Part of a small language model's weights.
Size: 26 layers, 2 heads of 64 (1 for keys and values), MLP 320 SwiGLU.
Training: a variant of SOAP for these matrices, 145M tokens, 2438 steps.
Each number is 500 + 50 x the weight over its row's rms, rounded and kept within 0 to 999. Layers, rows and columns count from 0. Numbers have three digits each. The size before them is the row's rms in percent of the matrix's.

# layer 5 MLP down, 128x320, rms 0.13, rows 0-99, columns 64-127
092:408539556463519554525437480533598522483453541472504453460463478514450470437523422530549511481429440489499444506401538498459458482402432567444498550543487595498680426529506509527521529479530514
098:429546569443558479475443427533529471479562462493511463535421521616574447586560502646495532475534533548594571505449489487522548470458463475575500541490376498503566535513465415521510498476501605
094:561560606446499566429509504425532504615455526567567470475584446612428544493535541434488471525438529527532593455546536501491474450536525573558510455612482527468469513541547465487466553414555532
091:514542463493489443512437524544488477496600517579557464539575592517497522590440477501403357493566524502420486510529458461458456500528481489474508497481554431520461404482466491514503458414448517
093:461430464524468502553540590562451398582342487463533461497477472592576480622508481479555472478513541520533491473492491523451627445509437513467472547399517562516510529439492532566517554537557427
092:520604511511517521414463600500495458470559470515506512533517523480515453532481524538568528425573547482486481456524507393440497483481490498554499522474591458495463492521530508468392439485540454
099:533529552431549462488501522516515526475455503503467462513541445529469489420457448527368576475538565462484508639438442479455580449479507503503536494480504464508611549562537518550501503432502466
093:497531566497445541475557496483490477492482584483550463466526516428628437592507559463520550525448515533535507409505468525499449504488549522453496476510542527473344529500551550532485498602487508
118:538511505493507450531552466542528437438477435528448566593433499590660503517466537497455474432527472484461524472599549489527567614491560458422496493569532542493454542592503565534543473632420544
096:475606518514583483465475494483476468481517509528535434599529536592541424552458431478497485533468492460514491494557498488495427512489489529514559420424523471496405496474586545484550518531517594
108:526530601541492511500457458552528525518487402460496557555478572527505587449545494490440510624471556489493529479542449518428584529488452518561494492442592487550457508508474501465516551534443494
093:511457433556540522401476495474470471491496545611574538396453586477433497542535468503427517465493484581517402512515519527580403514469544461557491557497554510456511528418492465483470480448588476
094:458472473473451504615538601518478499506518519537554455471547493440743568464438495512445500563467484483481473515475480451486540459504579550507546404489561503354451487510487588482505600519559483
098:503456410532436531452467566429518470422562508526536522483505543599461520552415494547559418467525564491443579438600514531572430454485538559601469489531507534510494508434501640496434571532522434
099:570537480549509481461502468502486474468601533526464472435399509494438514489461475481465590515529515526580475384503544491422494507466640379491482543526496480560427478437507418499512454509550584
104:493512394454473515575407557522496485460495465527523410482581541509489518499478476538579564518467515406528526492450534397546480438497560541455537376523658530460468525551551502501530567503464445
082:551517665526451526496522515460435448527575495511531516515484461512463558479484494485480542442557497502476480590482499483572458554469493483423466465482550562506483471500500502479530520531402573
098:493551454464442444569479465464567566470552506514386571480515400508525510529495448489554537580535504514525547439519473576502496486414452423403492474454463540474455547417501531571410485456508476
098:611465476466525452574435540406455480473456531550501538533506481484359438450463487533605492522458514463434557448443497478594467538455465491452424517557536504508467519438425522444546449575491391
097:465557441522531480633499478524542513438494504496508455530483426542401443457525477591449589496557415576423454427507421499528498592466439483461505431549574510511544462461456550506551501628514492
101:431503436513469633521550435499508513508483492408493406525508567508528564483439487574477493541491555517470480523330482537530533362573515529545536575494569557541515519474550497488525500390532536
090:427467461529436463496562594409585489443524613421473475377461502489438538442482370447569537562518488456627507394391489427454514507510506511508479630517595540560542447511509515477518546499478494
096:348481525468411520397487426475530383417471448482561601571535436541464443536467429485531439551365504591510466479557462486474492510511412407581517511490417574565521520567499486413507445502449508
091:513553506409374505472389453546545471533486529526447497523507489548563537374497445464541413476531394535546421564463486460500475564549520372421495496473431545487475449580524514505509546502529448
093:485545469552480524525486534425424453505435477456433553442604372433582542383502556435447484634516513514449476511486513477512622478528475505468576528537541457510576545516488485540422508597434423
105:581386496529527507556635511468480534518573570498476515416509400519585485512496500493460536636452531583510531473497499381516477444519600465383578487486460451566491481507558534422543527525537535
177:551560485465563553497516470479494676550466403416510504534520454504566536461530444504446522539434547535415491442530428459486532454535450462505600474473393519545527474518528497568541490485594497
095:480557557431449480446579478501480557482465486451431502586453543431457510502580487508542522413498501509514505492431492487454508506449554501556435507379561469485442449492499414456493445532523449
093:442540419538504521479484510530457436438453489497525530532457540501524503542512488475485406547521503562488535571502523459503565509532519517460500465507422481473572536466452400498463497497535481
098:479531464493509505491568465502483542504485405483520522469453553446560498503529428570524344458493580429515492554486511533448472502505444567391417521481551451506534499507478522511506476422522606
094:444502458572523556593488548536523457458480487513517438397595494538466413529384544582414552478545613470550574535501401487460585487478530408519501470481525370513578489528452428482550466485557564
110:507434461485428498631443473420477501583523516524484475500463497417532448504448513434536534468544557527450487525498517436482474446500574591481524514471475409390502516475554662578499465461543499
096:470453431475551516450459482507477473416537572507550490542600520549535396514480579472513405510510495512465474484505471544519560463491459562534450613453469474483518498402465560572544477416465491
108:461482484556525477456480474468497464438469530471480522442477496518613527546531457477436450469478478467498476511512427494526539493451601543453452591405545534554450506482430499570513459462474484
225:491521477400526478546575464504448559449519468441465501537447533514508510546537526521449486496493569466484418471513512450457471402415520518398598482487453511501532559481518517562572530443625534
092:494497588439601544486602465493507435501598523437490444520532449500553477528431464460497539485512552548506441455473411506470542458463512469439499508507487575528413542578490526471532442495490467
095:570525596514480568507531433481518529571544568514477467534482436416527567594502498451423452480531401439476503489539549493434429493527478558480508518428522469445648451450481499477444591341493488
100:499458440576495542481511487465543482464528503516544605529495570422539492502469532527606621442418528464523549483503524480456492464526498530509425505533524499510431515475550497542535464464479389
095:506432542485523454487476485385476455553478607580496529525502516394468473526503403409498522406495491534441493514466489501480379542471448503512493560533512525554570394500488616525536467549463541
101:513506574545571481482561478383506519515490447539473540524508500473581567543498454456584511485526515467563532454392462518514454466408445472491410406519447416578496448412481583519411452472546478
097:449478512545495429501432430454522503483506495455498519389480493513482527550638469459521454445467541361423607532502574453407500486480429542492538517512458500495450564554446449454444464425458609
098:429542447494469415537505541473529459548521605486534427575448467456567486506422474465545462468537478474450486471494393580591514504462436482401500483471480586495588480579440447593494524472478412
094:533576455527511490487563444486418431508478498504527499573587516544414542355530542559475440691537538490492543493473494561499428532502537519545472533616525421580459468524391510522580495501492494
092:438507511421536508541469503438501496535524427546439516488429540593515442486437467558422525541498537534483489479533467597503443568551524594510538510517500522549522458553511379501548500460527465
094:589427553498523376518490483510536500470443501464489555559458523537539534487439589518502471615539423487552496627462523536451557558455458503521502540538409512487385459546495436551486557531512454
125:506486545409491455507537485509528508587526493547415509521459491522420458433572512543490488585428492536440437372471525577545428505491500515518432474500566456504514496535593515524557537523505510
097:438507544547627468521537508512493446461460521511469487550442519438505446442524523521413526469513539591538490581437534524531475483498483464462484556484505439549482465443511487484492566534469625
101:496550579548570609536503535423475546502542493554427506495484530417482538453530521482524471479546525466592515540517568603431504503450392440536521471500506511424482571572503463459383528537512451
101:470526474645528489474544504538572463481529560460451604549500461589452558492493551497507451550491483524526541514425503523562548490397474526563453552507535461453534469472563454489525486402474568
098:518538541492477508525524487491482481448514605512527391593554386481472501493500455564395566513663389406559474533544510507519540544512479557519531459541529521452471453536444455463428488484440452
098:605554508513445494574476587528550487491393447504467494427501464521482498563548519534463501575534482419586532441531443471500489594551516438548487565500464505502464474547393485519427481576513448
105:493405572411480512523494448482460585506396543496466539536566568466579461601546479562479605517404542539468495549461482515565419523552464397443522516416417537457461450413572457523523514465434536
097:507493513462539617512469518508465545614551568533537488455459554422517424543469580566478540510396465534502494452558503501444476510489463506481535460469546468481549520484468446642538595521498508
115:495536463521462534500477455517471553486451558551506438458466579499458516415481492484502594534537477525475524579506528494616439436478449493457408423458517502552518469533480480578408445571519445
104:473545436524509454498414493540475491396492414483510510452487524425570543514454507493501466587526504499585436446551412466553500519417626404540440481573471585561544549428507506509595455510473606
092:402426506519320586380499423561491538454518469486455563502522515492449458494525473528524616564560461504506529461520547504449546528547411503513543567484558615488519404429492462449505535466516526
095:521510506523473502566522462569475458427507440475544520455497594606521501553483504514522396439485571463389546470436446484535472531517480418538538524582553525504475481520538523483471519529499439
096:590575503464458466515514513493524470452531450490423511526489494485551534520540451441540422523426548475521536498509450563456478487477461575394482491391484503559563521486511507460542484578479492
095:473457480453513392474474502551458483536472457604441393487572559484401567619438507483469476465530513553529541417453545534581497562551593524460457486491530508503391426455423539475451384561481481
090:413406444526488496447491517569467568503496482529517499483524404510383571509550404505446500455399476527558499497526494479465448533537481485526479486538420503525561524468493539436465605494532528
101:576567500482483437524493493519504447492535448467408439558530518499499455524473504527452447488466396500374561566484505539442427542508479502461397528478498544481587473596512587503352477532576476
105:466427519517397465468580571525567505528458474517507420507612445519465403510562442422442578535555448533483523526479434560462430496502516502543445500500510513465506534492533486613512570558515548
089:578433511513490427415521456472512581501511470465461543454458474437450509566495427449475437447525474403505518549474531344495464521502508475497450490573523610470500461451407554524538547519500456
095:386455469426453556508416535426487459528446445455514420469486574526578677489450365398464517410546485500580536489502483399513406576565483492471458458491498501475521523517536501466519402534560463
097:433589486479496479478474479610512493545508573443428545549515497533607519456522475569428496536406434468531514437565555542543586526533565434511532567512455458493469516468490623522620496644488515
093:481538505409540533424586402438500511478427450423554509585513581559512476535491514411449593525584495517534580525472579397509572470489477504524561470463519520509471471481549511539475628504510455
095:615443591491491510617579490492451519464503426508520618523517521621575458492522443483480586505416376483581489588571490528568591477513479462470489516496523509421531517556504455564480562507480524
090:523520457378540565503437491574443521455465517500529574497384458434438401443535543527506468446522534519531571510557526534475463493482480537605511489457471463620536449522579459548557525582492524
097:528474473525517569633525487406549502528502543465485567463459466474485521438482551487490519512472491589491420435531379447570491441538414542506466594534525511528513517530461493515430533415545423
094:367471529519511493580495429470532490531446573488521502518464480556564575568446478551568489505427531578415506452645609566594512488523521485445529521493465460441460587451455498484504564384582582
094:485512508490499494556563485526508546472629580494524543505441510557526568448446514362541476538466524459484567468550527447474476392461540539379526415483500505440541500548547507382522520524483474
085:493512450533514546617409499471542522599621537549491350553503455492511512502455548535467542494619522468568509651527546505466481474566454492461482497645475415526589490558517541506583451425454444
098:479468480471527533576477562430517482539509616499522506543544561581400552598505519511413572508448480485432485439494515437563560497516457449624513481489514462470483513480580523442473475586476462
097:479495467449495460493509571393540554487483439526549534472466491504501497497511410557509518495449457541460531581476539514531460491565484536488491531535502494473460493332464587479616527457508428
100:566568579532436515474453506429500548511461482599604476524530509471605555466432400507492522546545428526454497485635422596482491511491520495495432367483557522413550463491577517469414524598499496
097:590551531595527504539400518484457447553587466474475535477491487524519548500436558515453393498475459474427520539555484489521523508585514510535436534537446451486476438485459562525477505443505541
096:568466516517569475577501479539496585548434427510456414539477541472496624407580602483496493468574591499529560573474462422567425569447546544501521537543540519532479444441482514457541494515433535
103:587460519541482576503404472532533515549482588513522487512538560483504500501529454432528579625523434507442528503496528489445501438456447537547498511465443453525478475391476523570470485508449495
092:486469503541626526525512539402416483450555516494472553522477453514552603515379439432449495374490504536503494588532478512486530491451469560492505452409457548502566494510532520480535589512515521
100:463502388490429607499439522548480477356545566445496382495414438527476497479474515481580493486460525567526489425387507552501530494579489462467542624457342525398448437548495525512436526487491489
101:531480506393406387425466504529478475483503491448461505558476573602430460535534542452516545461477493486484582509505539486475539425475562538472483603439518554485441507514442418537513499534522511
097:459556481471535530477505611497562434570431457510530480489580432509507418462419433493501553441498544492457506473484541586488557566545512472527507554521521481524478517436527496490477490589541419
100:473543434504507443461548427487633455559605481566548487479470486435471491483463421460439507550613506497532589614518509512494466553535489582512508524501482414559512406513567503534502461507483457
098:493452506495489437477466525480549522564450508538442439533502537457446473451466493537571576483466502503565534472401542554500430565563406485549455563479421585449473566522523543567471545525503558
093:512462452530478628494547464555572512535556541592484545501477453538496486520497515534407623409620504417547548537472466479499481481533561511556480511589545434504494560443568487546510481532492490
094:534618573490394481461500551572412426593504580444488536562477419489496479507495498421493622522565624551484444415495489399535442530449448505445523537512545469434595551503526524497437558539514499
101:547476501487463429589463524487475499531541539439458505564448560561545464502449536454423467498424603441440471426554538594547465470531494442421505512436443482567461443456471612621506477497560482
093:528469484448448480489478447409491540548531569455502494448439605493421498502528500492504537537535507506436497444491509505546479484459542462565488492497584502463406486509519470507519467490506520
098:491525444570528570512560501617491496504527568494522508416490479486388497559579451517452498415540485445506458474520516511415522418466520505555501407478473478532524548548558342606451564530463447
090:428575585463442495516445578433501503545539499536536430502465591558508438531531450466493436522376513468460542478567479498518479522551481478517436496491533554438381537450453464453419438410510493
098:454518484464514484412511627506454520523617529540453406507511473413456458467512518478497541476469483516526433551499525442513498452440391630496463550504601416527555453424512493563497539562449512
095:456575514564473531541500577455501442547546448470467446445515549582432542578551405494479534585526511550497476498504486506562539507508478525510466524552544498385531487440581518512435480463533491
092:479464519425482532479499529421496523447435463527490467506516466410539423506491482467588523557589568427544490466499521553532501471474519569470423540467535515507488483481496551544494477486518549
116:553523502450561554499529563456494479535588508500544528493432522471550397511490444523551473616526459442485568437564473505464445563473550470523448567489505513454548368497495548468539498504537469
095:534496498553666474449554483581474433439528431489347484480474376428482486539430612506469503432510576529486467574448494516523570430484633470436483646478544532528432542524545547513487480429499534
096:431541438513461442429422529502412476535470551563504504574525478408446460477427497579583493516455523388429497523531482522541437548434482503414461533486517522511530470607434517478518501493455518
093:404485510508532599466520531385531431572544501466418534556565489491516482444550404429505517567430541577486502483506509434551467573514480419465501472468544617451576473549537548416488431490528554
090:415490481467438552528527432530536532518387636505570379557538536440542553597506542551610439478389502518451505530429542537551575497489503472563468626540469478509486454489487507563603490386437471
093:490538471502543489469508505531514513601581578461576478425501460494528541468538500504515551491587471508575530417564471463468478442564562531513526493495518455458471551492480520518452443439419418
083:505485591454536472547424453519500504533500451462435484520441577478465511521525494366512503575532519559535507431487514557456417478536455476567507458491513586435602565591561483552435673599479536